{"n_layer": 13, "d_model": 128, "n_head": 8, "n_kv_head": 8, "head_dim": 32, "d_mlp": 768, "vocab_size": 4096, "activation": "squared_relu", "norm": "layernorm", "norm_place": "pre", "norm_eps": 1e-06, "positions": "rope", "rope_base": 455000.0, "rope_fraction": 1.0, "qk_norm": true, "attn_scale": 0.343, "bias": "none", "tie_embeddings": false, "parallel_block": false, "extras": ["local attention windows", "shifted keys", "gated attention", "exclusive self-attention", "value embeddings", "hashed n-gram embeddings", "an embedding shortcut", "learned residual scales", "skips across layers", "capped logits"], "init": "normal", "init_std_qkv": 0.032, "init_std_o": 0.0, "init_std_up": 0.032, "init_std_down": 0.0, "optimizer": "muon_variant", "lr": 0.0113, "lr_mult_o": 1.5, "lr_mult_down": 3.0, "beta1": 0.95, "lr_head": 0.0117, "warmup_steps": 0, "schedule": "wsd", "decay_fraction": 0.663, "decay_shape": "linear", "final_lr_fraction": 0.02, "batch_tokens": [8192, 16384, 24576], "seq_len": 384, "doc_mask": true, "train_tokens": 271100000, "steps": 17226, "dataset": "wikipedia_en"}
Each number is 128 + 32 x the weight over its row's rms, rounded and kept within 0 to 255. Layers, rows and columns count from 0. The size above them is the row's rms in percent of the matrix's.

# layer 5 MLP down (transposed), 768x128, rms 0.273, rows 102-154, columns 64-127
size [ 96 113  89  97 101 118 100  98 104  97  99 105 101 102 107  93  98 105  82 105 107 111 107  83 103  98 101 101 104 105 107 102  99  93 104  98  99 101 106 104 109  94 102  99 108  94  93  97  91  95  99 102 107]
[[201  88 118 130 130 122 183 146  79 142  61 151 108 147 175  90 162  60 146 138 184 131  86 148 102  69  79 209 149 105 171 142 171 121 142 174 104  85 140 107 193 193 126 114 143 154 176 143 141  80 108 102 133 140 137 122 167 122  56 134  99  95 158  68]
 [161  81  98 148 106  73 121 157  71 106 129 118 172 109 158 201 124 121 178 148  82 101 118 122  53 117 147  71 183 121 163 125  81 156 216 137 146 133 154 123 155 163 126  91 156 158 146 104 137  95 107 115  73 149 131 135 154 157  90 112  60 122 106 112]
 [182 128  90 126 109  99 138 151  86 150 188 137 118  99 171  73 102 120 183 127 120 144  78 132 167 137 158  78 117 172 186  77 171 148 158 111 139 115  79 197  45 162  98  95 120 121  96  70 121 133 105  90  91 109  73 102 130 113 198 188  85  98  72 126]
 [147 138 136 126 151 105 128 147 171  96 143 145 157 108 171 105 124  75 159 139 141 151 170 168 154 142 132 139 196 144 149  45  83 156 167 136 184 132 112  86  65  91 142 123 117  92 147 114 149 128  94 175 140 120 132 175  58 185  80 138 153  98 116  92]
 [155 143 114 104 154 148  89 136 158 161 131 144 107  95 106  81 158 146  73 129 141  88 130 119 177 134 140  95 128  83 154 153  97 113 115 143 114 138 144  86   7 124  47 148 154 137 150  99 138  93  99  86 137 157 121 141 158 114 180  64 107 112 136 144]
 [ 82 119 113  93 113 189 109 145 150 140 163  74 184 190 185 107 135 103 167 100 145 169  90 135 138 149 174 109 114 117 132 101 147 153 139 106  75 186 151 138 105 177  98 100 141 149  95 123 132 111  99  60  99 107 115 181 100 132 106 111 171 120 127  54]
 [115 171  75 108 119 121 136 137 152  98  46 154 137 116  72 150  81 167 123 145 147 107 128 143 161 130  86 124  85 118 145  42 145  98  89  84 104  75  94 133 250 144 143 130  88 154 173  88 117 155  82 127 110 139 125 125 177 154 152 126 159 187 100 182]
 [153  94 124 163 170 144 138 158 146 127 134 105 158 103 193 163 142 145 116 115  92 106 148 125 176 170 145  69 105 111 142  93 171 153 179 164  71 104  79 114  80  75 152  72  93 120 127 106 169 112 113 153 142  94 141 142 162 143  60 150 154 138  95 148]
 [176 169 198 123 116 140 152 159 163 149  65 110 126 147 112  50 130 149  69  58 157 122 108  98 189  82 136 121 138  59  43 168 143 131 119 158 141  63 132 161 160 122 127 176 122 170 169 135  60 113 140 167 120 118 132 150 132  98  94 162 121 114 116 107]
 [ 90 141 113 130 109 123 161 103 137 165 104 133  79  94 140 151 180 134 138 113 134  88  49 121 137 161 117 119 107 145 107 106 130 162 131  87 154 172 109 153 161 195 184  93 118 125 160  91 211  87 100 144 158 195 142 105 116  98  89 109 155 144  97 160]
 [147 112  90 135 106  79 144 113  97 151 134  96 121 136 101 163  95 184 147  83 139 166 138 117 130 170 118 107  59 147  84  80 171 137 184 149  92 123 171 141 131 130 160 162 125 152  42 142  96 112 100 135 151  68 106 157 122 159 108 123 125 163 163 147]
 [ 81  79  54 131 140 177 140  48  45 117 142 136 130 112 153 144 121  97 123 126 128 143 120 114 173  98  99 147 165 169 156 138 115 143 142 149  88 149 114 110 136 108 129 164  96 125 125  80 118 132  83  67 103 118 121 158 130 237  88 132 175 183  98 156]
 [106 132 115 192 150  71 124 137  86 108 128  93  94 118 176 114 138 155 153 167  96 142 174 147 116  70 104  94 196 137 104 130 147 131  81 107 142 193 118 141  68 101 156 166  52 150 120 123 133 158 106 106 172  94 118 160 167 127 122 124 170 144 123  94]
 [134 110 186 151 147 134 149 156 130  92 155 154 104  94  69 106 118 148 107 106 147 157 112 138  97 121  88 134 160 157 153 105 137 109 142 132 115 124 147 145 128 124 158 194 141 110 150 101 119  98 123 135  37 105 151 165  87 157  72 159 142 122  85 154]
 [119 160 160 111 158 137  62 100 158 115 129 115 100 105 154 104 152 103 117 115 119 129  84 124 100 123 115 171 143 156 124  65 176  97 124 163 143 146 174  62 145 142 117 128  82 157 140 120 171 149 101 154 125 113 200 136  82 155 102 146 151  72  99 149]
 [101 200  74 142  98 135 117 116  85 183 171 144 150 145 149  99 151  90 139 110  74 174 145 135 137  87 151 186 121 114 102 113 156 181 141 150 139 151  94 135 123 113 149 105 108 129 102 148 125 112  74 153  86 101 140 137  95 100 118  99  58 182 180  94]
 [109 180 104 155 110 104 143 163  96 125 153 103 142 169 173 168 151 138 113  79 117 111 147 162 100 128 140 111  81 161 150  79 184 102 168 140 166 107 154 105 112 105 142 162 130  95 161 123 103 140 153  91  77  75 133 175  64 166 186 161 119 193 113  96]
 [107 131 129 107 154 106 138 114 104 144 131 159  85 131 132 151 118 104  96 161 117  82  85 108 158 143 169 102 154  76 157 122  55 153 146  58 130 124 184 118 184 130 133 154  86 138  61  62  77 137 108 142 174  99 119 113 138 134 140 148  99  97 125 121]
 [ 72 110 111 152  89 152 110 101 127 126 193 133 120 133 111 130 202  86 119 113 153 156 141 171 167 139 145 100 151 115  57 127 209 136 178  97 126 144 163 114 169 112 130 131 114 160 143 105 110 135 125  83 128 121 103  54 159 121 130 168 141 163  87 140]
 [191 114 148 149 127 111  66  93 161 103 140 103 115 116 140 124 156 175  99 115  88  95 141 145  89  92 155 102  80 180 104  55 145 192 141 218 152 154  42 173 116 132 135  87 151 162 137 133 133 126 118 166 141 155 104 126 149  83 136 153  87 138 147 131]
 [ 95  55  70 154 126 104 102 148 106 156 130 120 155 165 130 147  86 141  87 137 200 124 127 122 113 100 139 125 164 176 147  78  84 142 179 156 156 127 121 100 167 121 119 139 132  94 122 148 130  82 150 149 151 128 134 103 155 182  87 117 121 170 108  69]
 [151  83 141 133 105 219 110  78 136  92 148 119  67 112 139 187 122 111 115 142 119 106 109 182 138 109 123 137 144  72 121 102  46 132 154 146 134 148 154 190 175 141 163 120  79 170 179 167  97 157 114 119  89 127 143 206  92 111 134 142 132 175 105 144]
 [129  85  98  40 128 122 138 172 151 175 111 104 122 124  84 122 108 126 143 127 150 123 138 157 127  40 116 129  51 116 165 147 115 126 120 142 125  85 114  96  94 168 139 129 141 123 123 123  87 108 128 151 153 104 147 150  97 181 172 149 197  84 136 150]
 [145 140 156 158 175 140 126  96 169 104 154 166 158 128 121 150 154 118  99 130 104 114 108 116 114 146  74 116 134 158  75 113 144 116 124 110 104 141 127  88 255 116 126  95 151  68 193  85 110 136 125 126 183  94 125  87 154 176 130 165 191  89  80 144]
 [ 90  33 138  97 124 151 144  98 149  85 142 160 160 181 150 149 122 134 152 168  81 147 113  88 157 179 124 166 157 104 138 121 104 148 145  92 118 177 147  97 144  87  83  73 124 149 155 127  80 117 116  87  92  76 144 121 117 115  91 193 148  96 162 185]
 [119 113 162  67 131 151 101 140  93 108  93 133  89 186 158 134  81  84 102 102  69 149  90 201 191 153 171 145  74 123  67  89  92 135 114 112  72  88 112 109 103  94 117  92 191 107 157 159 102 108 163 164 133 125 189 114 165 139 147  82 125 106  69  68]
 [107 139 127  68 155  84  84 160  76 134 100 116 124  89 135 105 120 167 143  87 110 178 139 136 143  53 100 149 198 123 150 100 180  81 114 118 179 117 155 109 141 148  75 163 107 118 166  82 112 136 135 159 149 131  85  87  74 132  93 119 139  88 133 173]
 [142 141 111  80 174 145 154 140 130 116 163  64 127 135 161 114 152 162  64  69 127 155  68 135 126  61 112 151 116 106 154 145 165 171 196 155 141 103 116 146 177 196 142 155 179  72 150 164 128 168 103 104  57  96  96 194  73 166 144 136 147 132  88 140]
 [141 150  55 144 163 111 138  89 121 157  93 179 152 140 124 112  77  98  96 107  94  96 137 112  73 147 150 161 168 138 123 178  95 158 147  98  80 106 156 133 120 113 174 116 108  95 126 163 161  69 157 137 177 187 134 122 100 184  73 175  91 154 180 150]
 [104  81 172 120  95  95 138  79 153 134 104 162  86 174 146 109  65 181 134 128 120 190  75 128 100 110  76  97  78 180 210 130 155 124 136 137 146 192 153 154 108 165  74  28 163 143  81 159 121 132 131 162 107 124 106 101 132 146 146 123 131 131 108 118]
 [119 128 171 124  95  98 121 143  87 101  94  68 147 120 164 108 130 137 108 115 105 167 150  88 100 105 133 164 142 104 144 123  97 126 132 134 152 164 156 115  71 171  93  93 154 123 113 109  95 177 167 125  86 114  99  80 117 116 140  93 123 106 115 154]
 [112 124 100 118  44  95 132 107 101  35 119 113  48 184 141 159 124 118 178 108  74 170  59 162 130  98 135  93 118 138 120 174 124 131 112 162 117 144 174 161 130 109 105 114 134 129 150  93 179 156 130 132 111  92 115 110 140 126  97 137 119  50 129 113]
 [112 148 142  54 129  81  84 148 118 146 103 140 177 158 134  82 118 144 115  89  94 139  95 110 148  71 117  98 133 159 173  83 173  48 165 121 124  91  79 129 126 109 136 100 129 187 143 100 147 140  71  90 123  75 118 119 147 155 194 112 121 154 156 103]
 [166 123 176 181 128 150 111  89 141 146 105 175 133 117 100 172 161 156  79 124 162 120 146  74 146 148 171 137 138 113  83 151 151 103 147  94  92 197 113 117 171  90 121 134 154 178  90 141 154  97 150 119 183 129  75 133 124 134 137 160 147  93  84  66]
 [128  91 105 133 129 159 113 139  96 134 159 164 170 130 165  91 134 128 136 110  73  80 154 158 118  76 127 150  72 161  85 170 141 131  61 153 100 149 117  94 115 148  90 171 165 112 141 117  68 134 127 144 170 147  50 139  97 102 119 117  97 112 123 105]
 [157 117 112 125 171 132 126 139 161 103  89 215 131  95 154 153 171 134 116 119 135 104 142 151 134  65 100 118 103 146  94 146 149 138  76  98 149 131 145 173 143 148 109  90  90 140  57 143 107  79 172  95 113 156 119 177  81 103 142 107 150 186 113  84]
 [ 94 124 115  87 136  34 131 105 123 203 114  76 188 116 160 152 144 124 142 109 163 101  70 141 143 125  56 137 124 111 161 160 175 153 127 109 168 108  98  83 173 137  96 112 167  96 130 141 183 104 167  97 129 130 124 148  95 141  90 123  40 168 140 158]
 [ 91 189 125 110 124 127 179  67 140  64 201 197 165 132 133 141 120 108 120 140 142 121 138  81  87 153 166 169 105 163  86 130 132 122 115  92 173 154 125 167 163 149 142 128  75 154 193 137 192 140 120 121  90  91 139 160 180 149 127 142  60 135 153 139]
 [147 164  76 103 175 133 104  81  91 111 172 143 162 107  90 130 115 138 137 120 138  61 153 113 134 215 126 106 115 165 110 132 174  98  87 114 127  55 181 141 135 101 164 111 133  86 122 190 139  81 117 131  82  89 141 169 114 128 130  94 144  48 140 155]
 [108 127 101 121  79 140  90  75 118 164 132 167 168 123 161  47  93 134 132 132 110 154 128 105 161 120 106 161 131 152 141  90 119 143 151 159 211 163 149 153 142 118 212 134  93 146 140 127 128 133 146 111  95  97 160 123  74 135 174 119 146 139 150 127]
 [ 69 131  43 129 176  72 118 159 147 137 185  99 126 123 151  95 105  73 140 170 178 115 100 133 170 128 157 112 111 124 129 158 160  83 126 108 188  74  85 128 207 120  62  98 191 123 111 120 122 111  80 135  95 159 164 137 144 126 192  72 127 114 136 119]
 [ 62 160 186  81 156 151 115 117 128 135  86 109 124 164 130 168 121 102  85  46 123 149  94 120 127 123 117 190 105 161 126  96 161 126  63 226 148 144 181 160 147 143 151 137 122 138 128 115 131 114 149 173 161 149  68 143  79 128 114 162 116 175 146 130]
 [124  99 158 180 107 133 156  42 116 160 167 185  58  96 140  89 122 122 165 119 140  76 135 168 111  85 128 114  91 119 160 140 121 140 106  94 151 109 173 130 180 135 112  84 134 160 117  86  88 148 189  61  92 182 124 124 206 191  96 147 125 116  71  94]
 [108  96 153  91 157 121 134 150 128  98  91  95  65 100 141 156 180 189  72 121 108 167 117  98 160  96 103 137  77 101 169  98  96 145 151 181 141 168 109 152 115 107 127 122 184 147 140 132 116 130 133 201 141 147 220 113  97 113 141 114 162  77 119 117]
 [145 143 120  81 159 157 100 162 100 199 114 126 119 105 158 153 149 109 181 159 135 131 129 103 108 136 141  75 179 100 182 167  92 181 131 170 127 134  79  91  62 194 103 143  90 111 145  82 145 159 139 119  56 107 144 126 144 160 143 114  90 170  95 119]
 [175 132 132  94 122 110 114 111  70 160 159 106 134  73 125 116 108 101 122 110 176 153  92 117 154 135 146 145 136 142 103 140 139 156 158  72 172 134 152  74 116  95  64 116 178 138  96 120  87 128 114  97 156 157 171 120 138 149 117 138 140  71  91 180]
 [138 183 104 130  86 119 147  85 161 149 125 173 140 165 135 164 157 132 116 116 117 142 198 114 127 135  58 126 188  92 143 147 170  88 125 139 169  74 130 132 121  67 113  77 193 144 108 112 127 185 149 119 153 121 120 137 135  92 128 123 155  84 165 103]
 [113 153 116  98 127 116 154  86 121 128 144 186 137 150 153 148  95 123  65 121 124 121 163 134 141 178 149 134 150 183 105 169 112 114 132 163 125 112 120 103 184 126 127 124  81  82  96 127 158 146 162 150 186 106 197 117 125 171 157 139 142 164  58  74]
 [123 113 103 133 116 182 119 100 102 153 130 127  90 138 155  57 117  82 132 171 154 118 168 132 179 158 161 125 129  86 172 128 110 116 128 154  70 164 121  97 105  44 170 201  72  84  81 118 115 177 136  92  65 126 172 142 111 137 148  98 133 155 141 140]
 [116 158 129 101 166 118 121 134 148  92 173 108  85 168 104 171  93 176 216 140  99 138 166  85  99 190  98  78 124 116 142  88 135  50 120 156 151 139 131 150 155 147 102 147 161 100 114 110  88 208 121 101 117 148  72 167 165 117 126 173 170  91 135 173]
 [121 142 162  83 127 147 170  46 115 125  84 143 179 139 146 135 143 192 129 119 146 149 138 126  72 136 175 101 149  94  62 124 118 111 134 169 159 107 151 129 146 118 152 146 126 189 112 130 126 206 130 152  93 115  73 154 155  88 123 112 142 118 117 156]
 [107 156 102 124 119 133 101 125 131 138 101 128 124  94 177 129 106 133 104 122 186 128  35 148 128 136 133 120 151  65 199 174 124 112 122 132 177 153  90 188 164 147 100 164 115 137 156  90 121 219 139 110 117 141  87 131  99 182  86 146 140 141 144 158]
 [201 105 117 141  85 156 157  93  98 121 131 126 146  89 120 118 118 130  74 205  67 172 146 169 105 130 158 116  95 156 110 147 151 152 194 132 155 119  85 100 173  81 146 119 105 134 159 129 116 164 132 174 125 101 104 102 113 149 177 129  75  67 160 111]]
# layer 5 MLP up, 768x128, rms 0.569, rows 103-154, columns 64-127
size [102  89  95 110 110  97 102 112  97 107 107 101 104 109  83 107 106  83 104  96 106 103  75  99  94  96  98 102  99 103 107  95  94 107  94 100 106 107 113 110  98 103  92 103  94  97  92  83  94  94 104 102]
[[156 110 120 139  98  84 127 176 110 147 158 101 167 141 113 178 142 112 134 165 138 119 131  78 140 105  25 117 150 157  88 106  85 142  70  99  50 171 138 130 114 121 173 118 114 125 167 129 129 101 108 135 116 125  62 145  94  79 134 125 113 145 124 132]
 [ 93  30 126 152  67 234  70 143 161 143 150  94 168 151 205 111 140 141 113 167 103  56 105 129 157 120 119 179  98 126 128 207  76  96 162 114 100 107 103 118 131  83 109 153 116 150  95 170 170 140 154 115 121 138  77  69 140 212 125 150  90 123 134 111]
 [183  70 197 129  95 168 197 139 149 128 133 139 172  92 130 110  68 108 142 118 109 125 179 118  90 152 153 114 168 169  72  71 139 148 133  59 114 179 103 102  95 151 150 144 150 126 110  98 178 133 113 159 104 125 160 165 106 112 148 115 147 130 122 142]
 [198 163 111 130 103 140  96 131 141 116 137 105 202 156 119 158 129  90 129 145 109 126 130 107 132 165 118 183 183  95 103 156 149 144 196  74 137  91 100 127 142 100  91 110  64 139 144  93 127 127 113 136 178  96 170 151 138 107 206  64 134 153 114 115]
 [113 174 160 104 133 113  98 112 136 138 110 117 141 163 168 107 107 139 146 108  86 186 115 140 143 165 153 106 151 159 129 151 127 118  86  82  94 123 116 119 125 159 124 154 109  86 151 137 121 151 171 138 110 111 201 139 135 178 156 141 137 143 162 163]
 [160 122 138  99 150 141 128 130 140 135  97 125 128  89 163 151  94 139 159 176 141 129 103 144  95  86 112 162  71 119 148 114 145 176 164 109 103 137 123 184 156 134 148 156 150 127 111 108 126 142 167 135 122 206 121 149 111  73 118 153 104  84  62  99]
 [166  92 142 100 121 130  92 135 144  55 121 196 100 109 147  80 153  88 164 173 161 135 128 175 179  80 172 124 148 152  92  31 102 121 135 133 143 170 112 154 107 152 131  63 137 105  99 120 101  53 137 120 137 130 132 112 193 150 187 125 155 157 162 103]
 [112 159 145 159 132 108 118  89 119 143 101 136 141  77 143 117  72  76  71 167 151  56 149 119 146 192  89 118 148 150 139 153 158 126 126 135  90 110 115 130 126 133  61  91 155 102 131 129  42  97 180 133  76 154  78  82 118  87  70  97 119 119  86  47]
 [112 153  73  63 192 144 146 131 128 150 124 116 136  75 153 186  63 160 110 105 141 115 109 168 117  98 138 115  91 131 113  97 172 100 142 101  96 116 143 132 148  75 157 129 125 130 111 190  88 112 134 138 155 141 163 115 146 110 167 123 140  61  60 172]
 [ 92 103 104 108 135 124  92  88  72 110 141 132 122 165 118 119  99 151 126 102 105 159 165 168 153 147 106 166 105 183  94 133 115 233 150 106  51 144 194  68 120 180 160 114 139 138 125 135 130 105  69 118  86 129 117  83 128 145 125  98  68 133 144 153]
 [107  94 156  92 129  97 162 213 213 147 132 129 177 104 147 190  41 120 135 105 135 146 126 144 114  98 102 103 156 170 119 175 129 127 137 104 122 111 193  83 137 158  97 130 118 151 111  91 126 165 125 103 148  88 126 163 116 123 145 119  68 194 122 156]
 [115 183  53 167  87  94  45 110 114 166 108 113 109  83 152 164 124 151 168  80 102  91 144 142 159  89 154 143 115 151 135  98  78 155  85  86 148  87 174 117 114 135 122 155 123 111 120 103 142 118  92 174 121 156  99 124  95 113  89 120  73 158 168 123]
 [150 134 199 184 146  74 121 146 125 121 114 122 171 100 137 119 192 147  74 124 100 103 142  66  82 138  93 116 132 121 159 140 133  90 118 161 124 130 137 122 112 124 124  91 145 145 151 124 130 170 139 175 149 122 142 130  98 122 159  83  92 146 117  92]
 [ 58 136 206 159 172 169  96 122 147  89 173 137  95 121 141 103 122 152 106  93 185 145 152 129 136 116 140 141 230 142 149 186 124  63  91 118 132  95  96 132 132 190 213 112 154 162 156 144 149  86 165 130 117  50 119 146 168 126 205  77 126 105 151 146]
 [121 119 134 168 154 123 108 157 107 130 118 163 146 110 147 124 117 121  94 105 126 151 156 149 100  92 166 150 123 138 108 164 106  95 133 153  97 149  71  72  83  99 154 119 140 141 134  90  57 146 158 231 117 168 119 137 126 200 127 135 175 134 123 147]
 [106  86 102 167  95  82 111 121 133 159 144 115 205 137 192 130 148 182  88 114 159  76  87 109 216 100 145 105 154  96 111 118 171  96 153 110 126 107 163 114  83  80 144 158 125 117 135 147 150 132 107 157 122 153 140 127  93 166 197  67 131 126  96 184]
 [115 177 128  87 132 132 130 120 189 112  74  96 157 118 108 171 129 126 188 156  84 178  98 114 131  86 125 128 129 115 118 131  85 121 130 149 106 122 152  82 112 137  95  90 144 143 140 185 113 163 123 119 154 113 115 133 104 128 159 128 130  77 167  57]
 [147 109 107  87  63  95  79  96 143 145 153 130 122 129 195 126 146  88 109  73 130 104  88 137 105  81  74 115 132 142 105  77 182 170 126 123  98 112 125  97 127 107 182  84 149 126 174 113  89 155 110  91 124 117 132  32 144 160 114  76  88 174 129 107]
 [130 160 105 103  89 131 144 127 118 130 149  85 155  98 112 138 175 135 133 152 179 122 138 120 146 108 127 105 122 135 180 137 122 106 143 122 102  83 137  99  99 147  96  65  87 152 149  55 149 197 136 211 108  87 123 100 112 171  85 118 100  90  96  89]
 [150 123 108 151 153 170  79 140 100 115 109  94 136 161 123  70 121  56 207 161 119 136 153 144 147 123  88 210 165 134 162  79 112 107 116 154 124 161 136 123 159 140 111 154 134  82 123 132 125 154 111 167 168 164 110 164 114 164 131 123 120 153 120 158]
 [128 178 149 142 139 136  85 211  87  96 102  93 158 135 107 149 147 115 140  95 130 120 147 131 100 101 125 156 111 158  96 150 147  68 186 137 157 131 128 104 104 153 146 147 155 140 119 184 171  58 106 137 173 169 139 124 146  84 124 141  89  80 118 128]
 [101 111 135  83 107 104 135 198 148 147 133 102 103 109 157 140 144 195 144  87 235 167  92 142 149 115 148 158 117 111 113 167 153 110  92 117  65 181  75 157 138 121 128 109 126 119 114 132 196 121 137 160 101 142 118  93 108 123 181 122  80  80 130 109]
 [127  76 135 106 132 181  90 143 171 103 113 175  90 169 103 152 152 120 130 104  86 123 114 110 103  94 112 124  99 164 103  90 134 151 114 124 111 115 171 147 162 110 148 116 130 100 127  88 109 113 139  97 233  45 129  39 153  94  85  74 146 120  97 141]
 [ 85 163 132 140 109 164 166 159  62 122  92 107  74 110  73 130 126 117 184 103 139 108 101  95 115 151 108 141 171 101 130 131  79  91  77 202 120 130 151 104 143  89 109 132 104 192 144 135 177 138 101 100  99  91 124 117 130  70 106  78 105 151 133 160]
 [111 114  83 156 108 133  70 162 131 161 111 119 102 122  56  86 170 101 134  94 104 119  74 121 111 174 150 164 104 133 139 122 120  88 146 156 168 104 142  76  97 128 161  91  91 151 118 118 139  93  90 237  58  74  93 132 122 133 132 179  82 177 123 140]
 [141 147 167  77 165 136 122 110 126 125  98 110 137 119 150 141 135 157  91  77 124  98 144 133 147 153 126 108 160 113  78 164  84 159 124  89 123 156 191 104 135 173 119 108 107 142 196 114  55  96  99 146 117  72 129 128 120 118 120  78  45 117  91 159]
 [145  88 115  82  97 172 134 142  73  71 136 170 130 120 118 148  42 152 140 194 111 137 124 100  92 155 115 117 119 155 185 148 168 114 108 126 174 122 156 116 125 138  50 131 134 121 129 126 138 161 188 123 124 161 212 141 110 161 160 152  90 132 147 124]
 [ 80 135 165 109 166 143 135 164  67 132 128 128 180 175 133  49 114 121  66 174 177  58 100 153 107 168 111 111 158 129  95 125 120 143 149 118 175 170 140 124 130 122 105 152 133  88 140 186  85 168 193 102 155  89 116 123 117 184 158 115 105 120 101 192]
 [137 159 156  94 111 138 155 141 113 149 126 123 150 153 182 118  87 170 125 129 167 143 129  78 144 102 154 138 170 177 122 122  65  86  76 115 123 119 153 134 117 187 167 119  74  94 210 123 154  95 131  87 170 160 114 126  94 158  79 119 116  80  96 150]
 [180 104 121 156  95 100 147 189 103 180 129 136 113 100  90 140  84 132 181 137 169  91 127 110  71 114  87  93  67 111 121 130 112 106 117 157 121 146 175 111 122 126 110 111  86 116 157 128 143 199  93 110 133 108 144  49 114 107 170 138 121 115 178 109]
 [ 85  91 142 204 100 126 141  69 130  85 101 153  88 193 125 103 134  87 130 202 162 111 107 123 122 171  80  80 106 105 174 143 121 175  78 109 132 133 170 120 123 108 169 110 123 110 132  85 151 118  77 135 117 104  98  97 119 118  94 151 108 139 187 163]
 [185  90 200 182 149 133 175 166 141 161 111 115 153 168  99 177  95  62 140  98 130 106  90 161  62 134 122 120 113 158 141  86 143 128 134 130 129 143  96 162 106 104 120  91 147 122 134 126 112 111 147 127 175 100 132 187 151 134 144 137 119 150 126 158]
 [157 187 136 117 140 152 119  79 113 153 126 169 103 122 101 139  99 159 137  92 161 160  72 147 150 136  91 132 133 115 110 121 121 162  97 141 103 188  82 148 163 141 124 181 181 146 168 118  90 157 184 113 139 122 134  94 129 158 146  43 113 118 126 150]
 [148  80 162  92 136 117 116  89 167  97 114 101 137 121 137 116 136  77 138  61 134  72 144 165 107  85 135 100 162 162  80 138  77 209 186 113  76 122 171 132 130 142 146 152 139 141 156 126 146 130 172 147 157  98 135 101 104 132 132  67 106  73 121  95]
 [101  79  95 164 158 144 145 132 158 124 154 162  98 138 184  91 154  97 128 190 105 101 147 137 133 156 143 117 196 122  88 147  50 122 104 137 106  91 154 189 136 138  90 178 174 136 152 163 123 151 141 152 151 145  73 131 155  92 124 159 125  78  57 131]
 [128 117 114  89 104 151 134 113 147  99 200 180 170 100  79 167 133  75  92 139 146 110 136  64 119 147 153 172 153 144  75 122  83 140 105 126 115 121  90 141 157  99 139  95 102 173 164  54 128 172 129 141  92 157 129 156 121 101 116 128 148 122 170 103]
 [103 122 101 144  94 183 154 153  96 150 177 131 132 126 103 104 101 134 104 147 187 121 100  25 133  97 141 112  60 103 176  82 127  96 136 144  93 100 131 137 125 175 112 156 154  75  90 125 163 125 113 143 139  94  78 112 168 136  31 187 125  80 181 106]
 [161 130 126 199 110 180 130 115 149 150 136 159 151  90  65 139  80 113 138  84  99 121 145  86 130  78 198 117  66 127  85 148 157 161 115  92  97  71 191 208 118 154 126 117 100 127 127 150 109 123 112 132 183 107 111 152 101  88 136 133 161 176 101 117]
 [109 107 117 130 103  94 106 171 123 115 184 169 114 150 111  97 125  89  90 129 161  73  85 132 141 160 122 132 150  92 118  97 115 164 165 108 172  80 132 135 159 103 168 107 157 129  61 144 108 170 149  95 109 120 149 111  76 101 209 112 173 136 146  73]
 [122  92 144 132 110 156 136 162 125 139 131 150 124 153 134 189 102 156 163 110 115 189 115 190 149 145 119 101 102  92 148 129 102 123 116 129 183 152  98 115 147  68 150  84 162  61 126 109 140  40 132 188 119 125 155 119  98 109 180  89 138 148 167 128]
 [153 163 128 183 102 186 127  91 115 142 205 139 181 121 139  84 135 118 175 177 162 151  38 117 125 115 129  77 140 135 129 102 125 211 124  73 173 114 104 151  75 106 140 107 170 173 134 161 128 148 146 149 145 118 170 135 101 170 140  87 138  98 150 150]
 [101 188 163 149  70 125 104 115  87 151 131  63 117 126 134 163 171 122 123  97 141 110 163 190 103  72 102 130 144  95 114  88 109 141  78 110 118 157 178  25 115 128 161 122 108 115 133 142 138 157 136 104 201 128 112  84 136 154 114 150 195 121 100  74]
 [136 101  96 140 141 198 128 101 124 143 101 165 134  85 132  99 101 107 143 156  70 200 105 141 103 109  79 145 162 141 142 176 127  85 146 106 148  70 135  80 127 109 184 101 136 103 104 116 109  96 129 134 119  79 179 141 121 175 174 117 169 159 102 143]
 [158 111 207 127 157 100  35 145  86 202 119 113  85 160 169 149 131 118 105 163 166  57 188 176 124 136 129 189 133 132  89 145 116  96 139 136 119 130 111 130 135 159 141 157 133 148 122 143  97 100  85 139  99 148 131  91 145 119 140 184  95 126 124 166]
 [180 155 200  97 169 171  95 143 138  93 139  97 146 177 176 133 120  97 184 165 136 180 156 136 143 115 168 134 120  77 114 178  97 104 176 137 134 135 170 118 110 131 157 173 145 165 104 165 188 124  88 165 147 190 196  99 120 129 110  72 162 136  85  92]
 [148 197 166  61 125 130  97 128 151  51 123  61  88 151 138 153 191  86 173 109 132 158 130 109 144 151 121 149 101 156 114 153 117 112 120 128 157 110 148 101 155 138 116 124  37 118  74 136 108 148 145 113 170 117 158 100 105 175  73  82 118 131 122 139]
 [100 166 137 125 123 104 107 150 156 167 131 186 160 115  76 147 129 126  38 129 110 129  96 130 112 106  96 111 144 152  76  87 115 141 106 111  81 103  89 151 121  57 119 120 108 121 121 103  96  61 124 113 223 148 202  91 133 150 120  62 112 169 142 116]
 [ 98 117 123 121  77 113 149  98 160 172 135 178  96  81 189 122  86 133 136 165 150 133 142 135 145  92 114 148 154 173 131  89 155 141 120 137  95 123  53  91  64 146  69 176  57 104 158 111 104 144 156 149 140 108 133 118 133 124 109 102 150 192 118 140]
 [134 113 129  65  71 120  75 132 158 167 104 227  65 148 110 156 114 124 150 127 140 136 138 180  79 167 125 121 171 134 166 102 112 123 124 126  61  69 175 132 148  69 127 135 146 146 110 163 139 162 157 169 145 121 119 170 123  85 140 138 160 146 121 131]
 [127 140  94  87  92 135 160  97 145  70 102  98  74 177 140 190 133 150 127 130 135  96  81 109  71  96 110 111 162 108 138 100 158 100 148  92 126 164  86 174 136 166  85 147 155 111 126  87 100 155 174 103  96  86  89 104 119 108 116 125 132 139  87 211]
 [ 57 112 113 162 111 159 126 193  91 169 150 144 136  81 109  93  95 125  53  90 108 131 110 144 129 115 116 138 126  98  90 147 156 161 137 162 186 109 155 211 142 149 110 153  70 130 138 158 147 170 114 118 135 140 151  63 136 107 190 105 200 191 132 121]
 [127 143 122 101 137 132 133 139  89 108  70 136  88  78  98 133  97 124  82 162  86 220 142 161 190 110 144 133 133 113 113 157 140  97 113  69 157 157 134 141 113 159 130 140 204 113 128 159 163 148 153 153 129 175  86 147 135  96 158 179 124  88  64 129]]